From a checkpoint of a small transformer trained on Wikipedia.
Architecture: RMSNorm before each block, rotary positions, no biases in attention or MLP, untied embeddings.
Training: a variant of Adam for these matrices, 8844 steps.
Each number is 128 + 32 x the weight over its row's rms, rounded and kept within 0 to 255. Layers, rows and columns count from 0. Numbers have three digits each. The size before them is the row's rms in percent of the matrix's.

# layer 10 MLP down (transposed), 1024x384, rms 0.0374, rows 438-509, columns 192-255
103:129064116133135123109127139120128139160104152162132123105150097144130064108119217108116146109107139111150125080111124098102095151177157152103087050058121106165155105092084139165085122102140138
092:137069081181173135107176126152120126074125121069123095116153133110110136117172105116130088125188093087122125043136173141096093140119112119207078123140097135141138060086153145201144140148131060
102:073147194184160105156108129145081167119086195158136139136106134070150090125112072104156149133109142100144157132090133078144071141129135118135107110122136153112180209069140175154087166174124108
098:155153119066130183136122147128123150188178150186128082103063084183135126153123126124137198104091142095088059132196100134137100131127117156104165175144180129189085118102138110116092104106113154
100:098200098076129167052134124159120120169149172095094082106086178132140167116108142127142106131130041104128086154146156104159137105153150134121095092105142123104159139114162066147090110154166122
104:121182208121114170116106116135101134152119131137070119111085079101132116114043155170143127133177132141119122175110157117133151131082119126159116158155179161146096143130192143130100119161120201
108:123135120117179147136129165084143146155126135122134188081067158167135131138098082124160140098127075155098099061141156096141131156158158151150059060095129132080125140089186078152123123120170097
108:095103064108139147163085155116091100166151124139161129125129130164106059093095195063085100103130199133115078123131145146187164137119123161137065121100151180173073149178112169143120173152145147
107:109152135134092115138135155084140138161052105109102103116110123103110114100088117153133108081165122093126142167163166085126122104153174145150170102087094062110107124177099126155137181137109099
108:064100119181124163139104160150121159116125099117094101097156155106148107149077104100128120113112112150122114151111097148113154119108133085116128198120119186138163115101128140092084145139105196
095:140155145074109147113175108154122116132154150170077138081134119132158135161127130135123113145160111092095108069100150118139152078160182131103182108136159121156142096131108126177128175131148053
100:150171140084079087176108114146116112152137107114135110054121097065171114158157169144108156106158168108140130135120129162072109132137130097138121132124111149177117155174152051129096136071105107
103:176159135096106131082126105109151072104134125121115092156113157164135108173103106076119124091088086156127149154068076131176158112102163087169125181210178123123167155159112095117120157110152116
107:179152166142075128091164171145112087142146097103113108093133115118170121155164111123095082105119125124115122079146067111086071200187117169136169103043172081144166148089129133210129134112167095
102:149148135064101163108089128088046200107116115112139083133168187100126058134152096071136151056173169145148126118172151096175069109135128108147136093147105112108158126121110147103120092141137138
095:144134168152084127128118102078180101098109167171097092109063212094148141166142133166127117118171054098123095141064072168146083146171139139102160115085078119159181136121074100152157159058157186
107:064138117083093067189076074149137096129145176118130109120134112120091080084166117103071101126152102108089132134125127101122112150123153090105150150153112108095141133090131148022154065140116156
092:077141208131161131134158117162120102079104091071091116109139071143124082108135073074101170174144088126106138107130171148150169090089116147155093169090087148172131139131088076149132101180111161
097:190107120124107110115130117143103106122159132166174168128095119066137218149125142117110108155090174169159095151159075153136108139181115138125169102108128083187082140149122085121146144093163077
097:113126080084139117089119105141142136076118165077107148107140166141160142178176160126129163156143164151148087091080098134121164133108089162079060143149129088086123155100081090114093118196145181
110:185069104086129094090132072114103095115174080115125075165160094182130090166125187090141174131203141161179098105151106104123124127161137088067148135109098100075142153142083071141096090115144119
094:074092136088168125131174128122147158116107129128137106136117164139197131173138109145146092190149140127112116137115172115088153099115155131155137154092161099129105149206196174149104082154110103
095:108168131161132112163078133120106084109134199134143096107124086110140149081087117166075150127139044092131143101146171100143133123165101201071106112108169110123121091165068089112167158130101148
097:135111113130075098160043160157089162135171155136089173060130098153133082071072112109085225125081119151076168144116151152144120123101085142125109173124127122158087089134112222122173117128124121
100:091163123070170133155151144126077143103138166106202170166160112134149123149055071123077076155155108167130046145087077110082140146130119113163091110135148139147107080112113111115148068134115134
089:152076083162110142099148098129084149144086149113128085120181154110149148124078074194140132152140093165166137114144105173072134148096084142138127137136152101134196082132188174182109149100132064
092:149136150168127162134075086140095164144074138098104137091124105162111165135119150158098143184166148130064096097176111144151156098089171091104132136184103095116138154124084131135096097111120124
101:130148090138153088100169098097149096093078182138088108143119086138056116155081136180111091136073111110122139145149123169128170187134104127095094115094091161090107095122101124096120187145157212
102:117155130136117125110094108121198093163136047148119159159106116138112086156112091118102163169094178057080120135121162168119203111137153061174128114112119151131142083162124155116142127126082126
111:131086117152147129128076104174188097122157155132148114203123102103147167185108143081121164151093155130140071149087100179052121086086061075144131172139167095110089090167108146122087058117168067
103:196062188068159120119134170133118141150111107139183171179073106154119110154082126095059131081120142166134145127161115101152124096083149169150151145091076047128134094078070137188155124135122177
108:043131158170111142164190126092142202162145108129100113123089190142124174129110093159120124083125115081074119123152152146142117119162138115075163133067151189123079119128127074119145110146141133
108:100103166087169141134153169130165095103146146155137095101131092101134170142089063129088140132137191115194121131157080108096086202132116148134070145124116099136130039072117197166102116114113070
105:185088124161111168117145167144085103114101153088155097135111126168120123097152133144098126173107120137157151104091122166114076094120122109058144139112170172136113151078106140146109138152122137
095:077144143162156086143084074163153096150107155154181119142108097068105053115128063149134116136211103119140148192098113152132096095159096123181142197102097136064169129112130112178119128099134096
095:116168058101131126162091153176124145143104130178111118145197099161108148163110126082049080139153112102084192088102130133110096106162137136103194103159164144150139152121138145114107173141173055
101:175197160137083145161106097121086145137130150159122211103108086164145137119122124122109118080098163113051200124143115081143072111157139125176167093145106098160137141108137128154182115126131122
106:113171078159095071110151113091132106089109173184101073113134108117146110157129113164071154112102177144082160147185120167132175128132098126093154198138085147149108084183096107163100111173160155
103:094181166171095150080119087142090134149124140115082125061066131096153110134163163134112107144177158122118145117104102150067141073102139140141110094119129064123140156162062110133078140115144109
097:109114144131070125124071091123050088120098096121127098170167126131149129178149175098070117160082103125059104152029162172112116159123133067115162147111125174117140091135195114117136115152081178
101:146134141218144086120102180137160130099146147139071141175145112085137125128106080134090125127109127157129128136132131175132170114214144136053081087099081090109165108092161100148180076137129145
100:163136198112106121138090112116217098114121119088106134174101130142081099161136137104133101155106148158137129123065187147120085144172159145073181138155157101062151102155108093169099128128188115
101:162121149119170135115157180147164099214148130085098164156108174137068164120111173103089140109110139185129098172095133074132147095179129139209082104058112171198094123146120145163127168085103199
089:132146147163111153093107129119114099137116100106120172143102073043171067101126133099103102061094174104182157164151064117131118151064113182113074128170132172117109145196104182154128153135145126
095:145089180119148116167099114097114109178083131105140125122132181128127125169067173113105111110090179109108157076183122139122123112200145138153147122084145133082041113136041120125072103148104120
115:136122170118125090158093141089098116151116152149182157074145119132127098060163141132088136165142122164088144135131143126112126110121104183077074085160174048116134155129137197129125125121089143
103:119112153103145106142142155202042092121129165103160139105154128112192160175127122147105141114081122158094103127067157119059081137178087118124130088120114128135075136154120146123135152152106112
096:109152159149112162093105101138108118143070113146110123161104181125123119143121143128137142109084112117125083132105195134148157124101179080121122138118134155089121152083090089159122121031150086
099:083099100152207105103112101107148062107102170152163158097139147145106125104138135122088138067138115142133138121170130175162097141069071065153112120123154123139103112109110095137129126104126123
104:141118109167098198115171147166089144083174098166178119120058109139156155146166135136115088142142195089116156143114117150136101137079140119117154138107098140129178133158149128180184164201132111
106:113134177148164175174084166131130177181144134182095138105096137129127120141157157148174114089073155160079145200095127065065153101074057154077128160153132102109147111162128180168175105124100092
105:099177155085144192089169191104088114059124148106130154102098093080110110144164118123133172142107116064173114068131160170115096128100106112070103174052144099130147132134128103148109098118098068
100:110170132108129179173126156115158131107118194100126117166148080075109122171099144158122094092160137146083097074154122120123107114106127124098141191154154171102103131167122205094130138082133073
104:068163096147080160155187096140125113098146156099150067084179109135150133136135168100128137171113127089093147123155104171092150144106152183127213141147126134123124193118114145110147156150116122
101:136119129145100109106151122128121108188069205119125135161085160039140143125090103167071180096107187146165169147195099138176071149129161109206109171074174099124132069088127189099098144164141080
108:171125120085167157152089158077135152120141135115079138144172125113096090161162186120118110157122196069150188117125141072170131119113103127138115059092183151124072193144138168108153133135175137
106:152068074151115116144071152141152168081110094130108104119095133102112160154132154138147093094147081153128149107102115053107154090146109146122142093147140126132177113174120138130144176069119191
105:104153125179123089119086160101073126164126148126133134124131141085164171127140177186093167119117167128135119115061096159134148117140133107195148167103114122133185142123084103147146093121095131
105:132157145213157102114078131081118152123080154109121115064093130111170110151145116159107139070154133137191135186094094149134060108136139120117103124106079122072122081135074090226146152159153122
095:112075092191153066088115153182105124158144140128089092152193126170131149151131166119090135132184107158177157153173122127116114099077117121144160063107095134155108170184135136113176117138161176
093:156140092098124136125146098130136153099141110134131159115135192147136104158177064104146178154130122085114118112080145176114100133105100155125119203103107175194124137122135087108160077182148124
090:110088162122162164149167124125125140125171098091131161102118178169081143120144151080139123154123114108124124141127093128126147167165102055150086106092114103135127107137147126156125139094087159
102:130101155119129095116082151200146142112086065117155136078132142159068096145142123115147091133208160143138130133151134155137168113116089095082133137201147123105176049168113150093145094125174110
092:169156150130157109153181126062153162159091144164062096058061176117147171128088120160137161115132157160069097175098094107115107138167118145150087113096095157122136130102148143120130162167095138
098:113159186053161098159122086117130095132098087176135105091155177131138116109135152175118131071157160110176053082171114208117080111084043168145166094131113087077132109098143161165107137089113153
085:167128125087171138166134083103107166067168129098099080221123116144179131124147147173116130159057122190115082160081130140119135157089085109119122094189154180129167108117127117102181128117111124
098:155083109154131134156099157182112079080083106200050094154102119178079177130130103120082170150113131123162133187144159097116128146148075115108151112132108132104100204118120134060200110127157097
110:115150109141146164067159119154152092116130091189119156165073100189103148137120118148182071125204124102111150170061154149115165184133220172171165058084100185121143110120089116143131121148112135
092:140157158163169144161067116248121142133156086071116120125109159151127116084128153127087084112125079161113199081101091137123134091163131087114182112123083113096129099119118137156109114178135151
093:138118091155114174041138100076160110082148142096090130125128097128151124091119118064075168115088150094063128175044105170133083150107126074115156105140175171082118130147069104113144162112177086
094:111123103128150150105162100147162147097159068170100114082105111127137171127128153070100113081106210114140155126141076108109174120136129174107099188096087155109120101159137144140095125153125170
101:148124152110161135117150091143116139138065129115155106172142056159135060145147142103079143186181143062125150106113176137162140030138156088165108136164133099103101080161154180073143139140167079
# layer 10 MLP gate, 1024x384, rms 0.0425, rows 439-509, columns 192-255
096:159111111089111052157091159099162183110179148088106112117142195124094096157137167108165157171165154178128134109147174159116154109042171132156082135150138152109118007099157201169101105111134111
100:160093054144032126127108128111143163094162106157188112148131133135142123114133097100158114143153138109150141152181130109093160114127118127129162162117145124169119117149114123118085224072105099
100:131132100145095101103126123095111093073096084106085146090105125107151123135158039079116162152178133112093133120155139120096138135101137152110148138155105100120152098127132113161201159075135076
100:120056128177152134115122105118157130121134064133134154210120095169057115191082139194127150130136130126111091103132100110122104114080109079111121162150133161093111137136124157087093155131110086
101:135091190126137121146087188183137130070086144196142136140096113085146124105172096192184098109164098121155144139134154104047198128119133156144093195067168123091147117099101103122160157126149113
102:107113091182088087090101094097150132154114134123077145118140111104177163152144082099180124062124144139132166130179089185112116134146168169151182190095122093177117135144146127125147109146164114
103:178146192116066123097080151122141124145132111104179127046129122085179088178114166095172128131172121152153162154061156147149068141144136114140130098080060164081125136144175131097066094142143127
107:142109138170131114179144217138141108155082102121109141096171147179171124140192164108137161111214090118126098106157195167143119116030131077153135157124150119134109145178133129082144102144068106
105:133121120151106106179127147102106094165155096106088157104158154093146194133139051096143113088156124123111114151094179166126091129086094171129115069120167119122125094148112085102170160142129124
091:138204120095172068075155074064163091146142065140024157155164094089151115109156124168137175145160112137112139168165130151136070081154081190123141129154105151128121100157173090128187185116099105
098:120124176110107092137116107134105163159138102120068098103136104146152079102138163145170083081197112150103125124113137144172107074105185109163143096128170068175155152131123046108110134107182193
104:187051174175186112114094101091077050169062083094125111135057162084123132185142150117120120086135177145129104135076147118136105127133131085176166112103112106100108117085090155114130165153113095
105:148017099150119072109104099210159115111149161159101150077092128165097132086103076148122116114105160107131163162109091083130145155165104102132084146139191172071098084083142124073142108132138154
103:174142116100051142130081108101150173134116141159079073144129199105128122147109069151115127140109078072139155140133149157113095163123082098144122183104108106127143070074142122084117135121162129
098:169151102160117148118128108099146104110124169129113155144089102109184158124093186108139083129176146135096091113110172103112131132109182097080141126084137147121146156179182152144130112143147127
105:123168100117130095148124077124220101163138152138178140182144066109123139080140121113090065060112158168165090155134124116122094163155122095155150177121123125070124143071137172077172148138189112
097:056138177119171067103114138140110133173107168136120140067129101164083128076085140128135093165092123081113126149089128055159143123214108123171154190150126124159078114116205078146167148104144138
097:103182128180081104148108130118149093128169139116136116108087118131155088136147112162073107123108117129114149127102119112151099151143082072144127131123204096158138129119121099099186200163087113
098:125058170109133099129105103147106079136120063133117195104161097100165132172108164124176098091161110176073149125108160149114116149135105189070075160114170144142113133150177167175097137060162147
103:092094184107140084078156076141167117128118122170150171083154088111104103118196161128102111144131143125113163168147140102124149123120150135103157136101098084096091105134097102111125133087090128
097:132082137125120110127130116127098155194194147150133127090110129149174163124114055132087144139083161165162141145157165115093122140085098137148103138162079146165108120153133155117108098138130150
093:149177126165132102151132109088126093154117191116179130108123163117117125095088110175103162123141109108144198118146177128110150152118163145110106105081213090178138105156073119098139139078080114
099:144145134147139140106174093077094170138166080153076089146141083107075151208147092142131135143120154128152174157133160023103136086115110100140152142126081114156132062123125087078141086138108196
103:137141102173172129150159178110168170187149143112112095128159115151181099134209101182123077111056137142148155167158117155095150195085080073170137118173143083118155146109126113105162070159117110
091:139143178147092128082167154179153099142123076143138132084129097116136137106115185080179069129111086109070126119096112162171150103131147144137092159106130163101068142070064081096160134173101119
093:103110129113101145102110184124065111078122140122140092105131120148091170128141137109154115128159164103104141108164133129178187094123174065103086152192131119208155164057183155105167149179156167
102:137129149130125153143130168076098128116128084152157156188093103130159056135133133120113121125165121117079146128118134148170128175125116169146098139095146148166120141101109060099119117135189138
103:136114164139165102097124156175129141123125111103132132054143166076110124096060144151143147110136082094206154190126144189127146144157103177154122116063147096114120117121105131135164163086087156
105:154191146117144124130068116171036124159093160138139119101099112143088173139099114150114090118168173110077148177134151109098092095145030084096143162114184096149125055125120114108132145154074155
102:077182058179100135099130146097086145125101130163127134094148153151155129106136113123125138150155054119111099110082086139156163117102116071131158161138103152143143144157155109118088096093094070
103:203081167119138108102119100134122178130105087094041170140149137131105150159178107143152158099168128101071138068139132077179118105092126123098128124102149080150099129188120109087080109099150134
109:129102130153140123098111111119202143161226121138156125079177170098148090160187167132216072157122130115115147099168117100122111143107148148104134150077151116161211144193169133136090164094122065
099:141098157165126122141080150121135098174163136128150123102131110134153197103162127113156164054116137141097149155134121083148067114223109102128086187081150132113152085127036174092148092118128203
097:099160106145125186135097167149093152102119145110130106149069170154165144091117078136116151134114124160091104194151222087161125117123090162100159067122159147117136116188145133125146143144135160
094:071168132130135154127153167130154097153090105111125112129114110156097132150113182091126150116155160088131189125115186128162117118215121093115130144095138094165087090141096092092160146088074113
101:134149070202120053130140099150169157133116124170104146112111148095118165162178171157139132116151158124148084196083163122064168128095084110123170152079155094089124049150133117134068160116118110
105:152179133147143145082103059106083070163108085117124095034112141063106119163146152102097102130152109145148041161086139118098081121132153092104155172154106165120121123183106097089141108106085121
103:186140136096145093131117110128089122156111131126123082164152153092151217145159128160163160136116115151133166085126094133119130150163133140149122125149133070118124110124108118105041141112168156
098:159173163123124200133100150131103186110159126139164128119095179140122130132170120144122090181124140143150153123138122135178093206146086170174066105105195129156087120142102118112167151151090118
100:078082165126144158149110127143155123143106139109137103128156068158090155091104138210108142055119163090140091158115196091127137154162141139179132144097150112142136166172111108067088118117134124
100:119116161163107148138080125094088139102067103110195112134113135100143103156126119145085080205103126137116164114129116155127104103215151073124124152100098101120103152105068066099219154167146168
099:179155128171120071156128134134123098114150155126104163095135127124153137116196145123180137136120110130106152130156111147083082150141172157122093108072172146120093083103084103150146118091107099
098:166138155182109063070109138198156138137182096130166109156121119176146119118104073173135176164108135144106108080090113184127051131199129107165182158110107150152148111130134154130085097156137104
101:131139087127155164117160085124091148137111126122102152070091130062165131154105122154158069098191050114079116191156146108141142101101107131173116152147104132181175119154137125168184113143118143
104:108121122138110101098145138122099168144186117184112099077106121127152127143157137099170150153119162133162151202091117075176132091164139078077093155143123111154115102133098139147133124154146123
103:103169090136087135156054143144114171206162066133145107124152106095152159155102163114149163203133136110099086131078114129110132172125056138074131130112108142149136139164070145138147107190149153
098:087178128182126114172155121155165116131125150155178101152138138099148091159147106153143109126126197142156167077090112134163128136173145108110154136141138170148126144069092186122156155146084175
101:145118170135121155150121179125080122165112123133142164117148116108162113107141117115096160116115134160122112131110130101160117193169094126106113100136139144110064160147135077111094123110104123
104:148174086165094099158175155146120144132149154199107099170148072127159162106132082121155157129158139142091134131095162113046165113161134094156098129133156115126149153083155167091135106088081130
101:178094151165106188085123098149112173196143136108092093131158146110039132130070109153162084121150101098091115178154125068090136081076121210101128182149170092087128093113062150093110169164100106
103:087127077099129143140104111150203049137139149201116137112040215130138160109155154153137147116133169098126180128129159125145141113155107151160149104107115148093119137124148125075105167132116123
104:186143101147041128076166119150108121110146189093187182113129095168137104111108176131138077164136061092129104134110139131154217161131134083111108113149142132146124159096138080127156136172134121
101:164066143161175143124105141187126112151183084175129113132139131135130182148202147151108157110098125110048099176120103150107157109080075163116097077134159112102161129188117147070083153124114114
102:149154134155084103120094133157146114153122077109089099114138111109157172055053107148117108070106129104134126081079137146124142122106124126117104182088160152139144091133108101180103118115080144
106:107111158131168125143129137181134049102082149115130112089131185149141098161145156125175130102126105125179099155102125120091082157080174150140096184090131152117104168067111124138126143100155127
108:154120105125107173090144103114133168137124099127090105084128126047131149110135178069133131124149101039138047130132119117120144095140131141108121158192126071166077159103170125109100115093090150
106:116084146130119150096081157111096058128125076109126122081080122099168195096131088148107126125153111108092163166115125156131169154104069164163150168148131063145126105156065135112086208130094075
108:152123132138131182105124140093179117164148181154193184202152119203101088118073028127076137127130160111148115152135137072146131150219165104105147131132120112151044121117114118130136141103116089
095:076081085116120138113129094152120153145076166147162075126122160155135090112147102120154082095114103070108132089119095128068147181187067117108114126122169199109144155143082058162113089142149160
091:160141171129141104116095141061113161112128109103084134105121151128105118135162106141128165154131116115139069102146156132170117115170153090156091186142121117157131104170120143110134109149155178
108:152082138158131127140144107124088094127125135173129121079096093140181087130134113167131086113192097116091123187149144120145117135172160121185132120060142130077130141113133120067164122146124153
103:107100129160113195122076104170132167148140076115111151127135115110138115191174105099156128067126095065130131126109112144131125113146163134099072168137123114158159076137146120100126116160181136
099:178126156080120157143178143109119164124115162096092155124100087116141106154125111150139098122163092191121170108100113126088101108168170109177058151071102133165141187132159122120123175179098156
097:189140145128182091141172148191116102146106187137116123114123130158113138127108067167123082148151132194142108172151146143114169148171092134149149171064075106042092063123115119131140200113114163
082:097136052142119108211102087137127143132094096094147114123127122133070114128128078173100114093119058150131158151169127118126160100114139183086156089121118103118171105096096108169146069077104155
097:127203115106148108105076165117169159161143130074142116079109148121116093150088132134134129167109147048178125155074173129153122161096102114074150100144217118088189175181134124101122140133095121
107:227073136167094138116136100105157079178179151129080064181157148140107099152168123157089128123189188109166138105154164168145132107142168068170137189139100125153094066166076145084137111093160155
092:088199104104190158168101142174116123136110112128094135116117162125087149144206162134129185094101100151117130098199180093182115125119104142164124110159087157133073071093198093113084077191144119
098:108153201090098127152125056142152121121139116113121124135117116123149122147150097188123102166129160160154094135163142166164112103176112090133130173125096146167125155183134091102118157140125170
094:132148163126101135109085166054154107105111152119132130162153107094110129149133059092114188093191118136109123112136107099170120113123066155024127165109139165104106098140090205124120110139168178
102:117145126133089092173058172131125146153135126193125131111089108114149088127082113105075123158115070103133127111169147134096128185132140129130117145079121125159123093119131123101118159101110134
# layer 10 MLP up, 1024x384, rms 0.0435, rows 439-509, columns 192-255
095:109159109112138147124141117098139166192177114136121218067105097127120155103117123089093149061132126112153147218166110069119153056176095140106119159085160141104120205153147088102122084127153142
104:145142157102100160105159073124133102098109170133201099149157147114123150085150148098114146138178152105139147059144115122133141140097139097104140113149160060110132122123141058124083102133118172
094:077112157149175100066092161121160131094108078063131131094139094080136128094085118146185090127155144161135148165139122148112133090120156090131150128062103159138124116160167156141086150125107095
110:105090121124149101147107107130097118143127134125118131148026144173080200133093182118075142174128159096112111066094159128134111131107078101102094136166131152076114110172182201097147103148173094
104:125106091128100117173148150169160098103129100134122134114157136156136131158120081101173107145158134143162160187137129172131191146076124148063187131139144057117099175150120144157190114106089074
105:095081106124138090110096095121065112177166090123094192090137170117107096176072084070034147093085094117137108153106166116108131119114103113081080094146102153111168140158094126099111144112106101
106:150107092131095181087062109119202113146092153093068144188104109153120088153183162135091139152112147157101118130174131094111120117137070076115135116150022161195072098152107108074105109134120175
102:120155155121170075101101107137145123107194130212135109074149081084182141120125182147131123149146110077151126134148135146141179072174089140112133182170143085196109045150165088143142159208160127
105:113125119147084090107167098102128124138130110150135140169094166135153104156140159090133156159133149153169132106122098098212128142099206153118145074161084079092101165113140071207159146130126132
089:128122076141108138200092093100092084103154097187104093145145130096160156110087136144127149135079126186106130154152105119120096149118104137119095118144164106121125118126188162115194097173153150
096:116120114089108128106164136168159145132104179128145117157159115069101090111147147142124099161107126083186133078173142132138082106093097150175122100076116127171127076113110127115068161171130109
110:171120145110178063160131073096082153180116112061130164125099142162131095168147082146127096126137114141099118155147129107114133149123128094094161117087130126113128153112119099110149115179140125
104:107119101161131131172146056146101065146100080122126120150136167176131134165122126098150123094097126114120122103130112153088159151058144089143189125100132100100132142154147100060138082142195138
099:142108080180145162154166151130215131134148093177153120198121072153113156133100172166184103128153112150156123108166186138144108144087159177097153094152107092128161115152133155182166118089070096
097:111086106074175141134165149145124161132045115154122231109166137119153171077184194135118145124181205123143147112159172119118154113104144103111128176143125102122118082149122098150162101139092075
103:145132152163099098106138126136098148055087090087102143163211119126174105112099159173135131140134200084160173144104200093159135061182134107113128123121148109141123078124178186127142191087111129
092:123075134133058155118148090124143178120162120106162118140151196112171150177118106163123184116131078154195127107136161184154119123104187144094128157094190145118088163124172132106111090132111117
104:189173104170107102143097128164129110094119160116078129080086161105086136176138186145125116121113191144180160142129196140165107119135121069157087121130137117159115144112116131075139128138119155
095:176139133101183104063162128096070130138142110224100133128155128133161105165083103135145115126135083118097156137062141133114116164186166114106137184141158129156095146179161136124138129158131163
106:142106089144145154146168134096173198110124123119068075140138100135107109136168178069150061187164172116161134158148165138101164098129108079143150132119079191124096086178160174126135178152189113
094:145137166143097181105144123124109136118191207146109158134068115127110137107155197171160130130137121162183115150128100098134115124120163126189149148131140086098164164151144060120108178127111114
102:104091162135222179147108175130151160149127132155087118148092114093125156094101155082161112174141121153115124162139133121124056056095149132096112115140105098085128107112128132141123117096158182
100:158109116191185116105124137128182146084123090120144167083117131159103151152128122097094139158143108146144166144152055140122130129130163118143140169154111148169145103106129052134112068183139121
098:177154166141153094110121148100166188146085100145089175180128095121148120129128154105124143118147178131167212107161196128085122112127166135144113133183097104109112158101094109118094186116171106
095:134129134131108135129159153111128112104131135135150146138123097109158136138125117112171120131063094160083143123161112104149164108140145098106095180058146159158103080099083111117136127200165179
088:072153191063162081110190142136167104113143126239129126113095155109158126178116080115131159108110073101175110173104093109135061188115127125127153127134143114115101134151152129156179151134123116
099:152098129141088159137079106102061143093138156106164083111134158139142089110183125122095122103147190108093209117112140135135128117109135133125181127139115146117145088161138147173123080161114086
102:109101138095123172129092100122063093118096145124083080127117141127131121102088137158174107070124045156124115102124163139145113146127107073067161103143079130119150135122163173098078115125118136
111:152126133164094094104143166143081106091133135115127092123155106152089085147145025174102126105081055142091107117125154120113086152093145179124152096166135122105144154140150176111132153147118101
106:089161113161119190172129135112176142160138125135121132140120146078094100130160155088080148172101123085102100177122127056192145159163096094082085119124137106090107119110107154094108079174079148
103:139119057100089143126167195132142155105148120139117143125149152153149120090152148141126103101159175127151117124116161145098124105135129111121072111100131128169136178115138068091147139135102096
107:122193097142138070128048143158154141176128098126146153104144125087144141155129192103138096158116139073084144111159151137159137119169140137101168115204119146135112115156147136140120221143175156
096:124154124115145133103113135136078163145186056111073113123119080035090085133167135145142099133124048124106152124107129093097131105119080118139138132116116131119138140173147115083152123196163091
089:158087178150169208073232118109097125082070075091081186118182193178145248123172150100138128090066166124130127118149123147112180112128126158094140130101101156129108129153121121133167055127159172
094:137047185102088118111142157147141072145089118091166149163166098130149137102136098193157138120088156113109107109115176133128121073108164184091076176146097141158132123154179192159127141090147113
098:137113127117134152119138147156136114102106071117135080158175106133181150070097138175129118148134088145188139097129111182106084074084096129138111106100097173104138148115144102131142093098187141
100:152111196130164143106154167175145135117076118105098134076163152078141152103139081131147106069132152149154195156115113118118161153135145112151120045106135108162121168134139131160110125097149154
097:150156172111115073118105172138124057142176205192177158153161143167127122150079171131146086133136077142151172142133091075112127164170113108091102128174108171095111132118166113126143143096090126
096:100124093172159138092130131163169086073169129133107180103093168200100127092142178140173146124165145141144083180168070070162188107164195147100093123122068132140172138101114135113087112103120109
098:068120109074161129137154142180166093133091116115067151057127189153120079075144144124116149092115134128180216154127103130122123133118156151134142148126092083178091114174154096158098102115133079
096:111095103094141158105165095141094145129117091106067096179184164121190110158138076105189120105072094091120105177121123148102102184120140120148084076120137145123123082162143170093048156161140110
101:161118100116118123119117135133116112123148187086142169058123082121140125166180170127109128120111056097158134130174092092112157121164160139142081167136178191179071121034148056128057096112129148
099:136156101137093094122128146155087117138188180157121089129136144199111118119134071155112119156097114139128096090142141092092086128208136136156187112084122129135159117058171122161157136113156085
098:045143147190159036126114146086162107113083109132074145118164164110122153131113174104102108135118092108129112076100144128122096064098092125119207108163126135148120119132122097094085072151108082
112:101149199063081168097174096157159092140154149116150180120085065117073109198172119176075176123173166142151150173170106035143180100136104139138177134112094181155144109103157099104137140130164126
102:111176140103096145160117119143112040182149099171181136169144131093135037164163097172133069160162147161108125140113141170113125157122123097109185127099159113128183060137107157175180107086078102
095:148136119117074108146171139092132151129139121065138115084156094142129178073128122107128132135212118147143139200148110084134137178135112129184071083114119085166157138126132140135132086175177139
100:127140119119111180143133168185159104143114119081165103119161137156061168207166156099120118082110138136103112119111164125133114121117122130118180138098085106132145151161151182172135117099131116
101:101104090203162088148085137120121126176126045077165127137111182135157120086101109157120103070101129158111063075116153085091102163147158134102160149144094139154087123122101109161090101150119198
109:139104107158114154100103093080131183083072124051100131128145149106089115089168160164068133151125116127118094092129134134108122159109177112145127104131103118095151118149146129104094109122191107
115:116133129092139110200151153135130108188151164143090150163080160122129163113097167179182140138101144126113147158122154109161167132194132124120104161099123150158055117132080090116144133141046104
107:089129108112121126131140165131130146116183167074140185110104171130138139106161084118166134140131109135124119116097075106101160109155099098133113141091075214169109163116114147124154153165136122
103:149097150154160082174084137101152096146120117181117169128154150153128124107145106136105117151141133123142110159128135122089084111134133124060211114178119062131112086095105160120091093132144122
105:140089199097190117152140096173151114167114213068151130102118125130140157121114088134149115098168122182124179153150112179137141133110092199085124145111158146131129170208103154128148161099172178
107:117128120132161104093104124097099130117152063124142160133099104092128089088132033184120078113120106145107061175122117088203080145112045113110134135124096092121100079128076123163137094148155119
112:087121103210108166163105115114130168114138095135142110162095095119106144122132124138157144133128113079128101100134161092155111165087140107069101096104132110090151151144159094081118106100154176
104:172145127168158077120091150105145158070143147127116164077169074129148122083168118138096092194084137162172169136132126148086161068139184146143120076098123152103134124091039149121160166125095107
111:159113129141169164196092128082141118143149055151059202135137135104146116165091149129128119086162129132120124114112116118112109124146155222120145160141115082127120122140099127155086139112155127
092:089115115075150172165088156100126106107165099136172143108071142074119105186096101138165143109087146129144075104139172139138143120126135176127119090118145160122123098110086123132082126095127110
095:101172105143194074120087151128140094097123099147057109141085147106123126079202191107149127157141129146123108106165094109153183161174092110187101116128132185134117125100150123103148142083128169
126:143101157075091168178115129118064167124127202110120156129098147177168140152104138134136207091130144093095156096171135153078123130082131137161111070151148163202115098149110156112111154110137068
100:155096135127166040076136084109126101139164194139132100140133100117184182178199147093094177150063166172109107104126137114101123107142155086180164164122141099117133098130114138123166122117161162
095:129089102133125141123095074131150083126152141097180149120126091125129155138150114174091086049098145103113147154157124082142131113081099158142093076124161131146146139138193163113125092145048137
096:088117122169081127100138117111093098110151159115131104131124123160137144139067141134144121182128167101140135133129132097172074147166173098140061078152111050123131177121169089141193125195165180
083:106118109193109134180137092112162087183082104144117116092160171106089095169076122113128116108213098096128160125155146108115148084115166117139157160138034128201069105113102112095044059147155132
092:086115084150135078131129098115131167154144117110109124176133108171185134096152127116133126119130190142104071112127124070102152066145114134153098112127128131096147103171098109171066079101051136
108:109157130137176192107160111102116090138137171118128129147192009131130145186073154093096142084169152108112133074156151081133170114079183150154090189137115142110156168099147109182130151093102127
087:103100107127097135115147143041117063147106178131168099064083087110091142151194161188123162172119136152105074152154171128109165116081121108162049118132120150096153116092134097113180053159188116
090:181133122131100130154084128198176136100075126103098103095134123184064082155122132166220162123143127149127129153163105102123124103120076129169157107187106154101146137179180171153129116125126122
091:157105171145129134135095200154135127132127127107152040105151210162115098189153136159168061129116106160173140076105143141185087130090168144131144082143068121119101142154148129183192131140182154
099:120131150128177110093118108153126142163093151105123128064091152227140078091049090111180124144069138120127065126113081128061080120139097154113130086130153146113108101131123099131135107148179085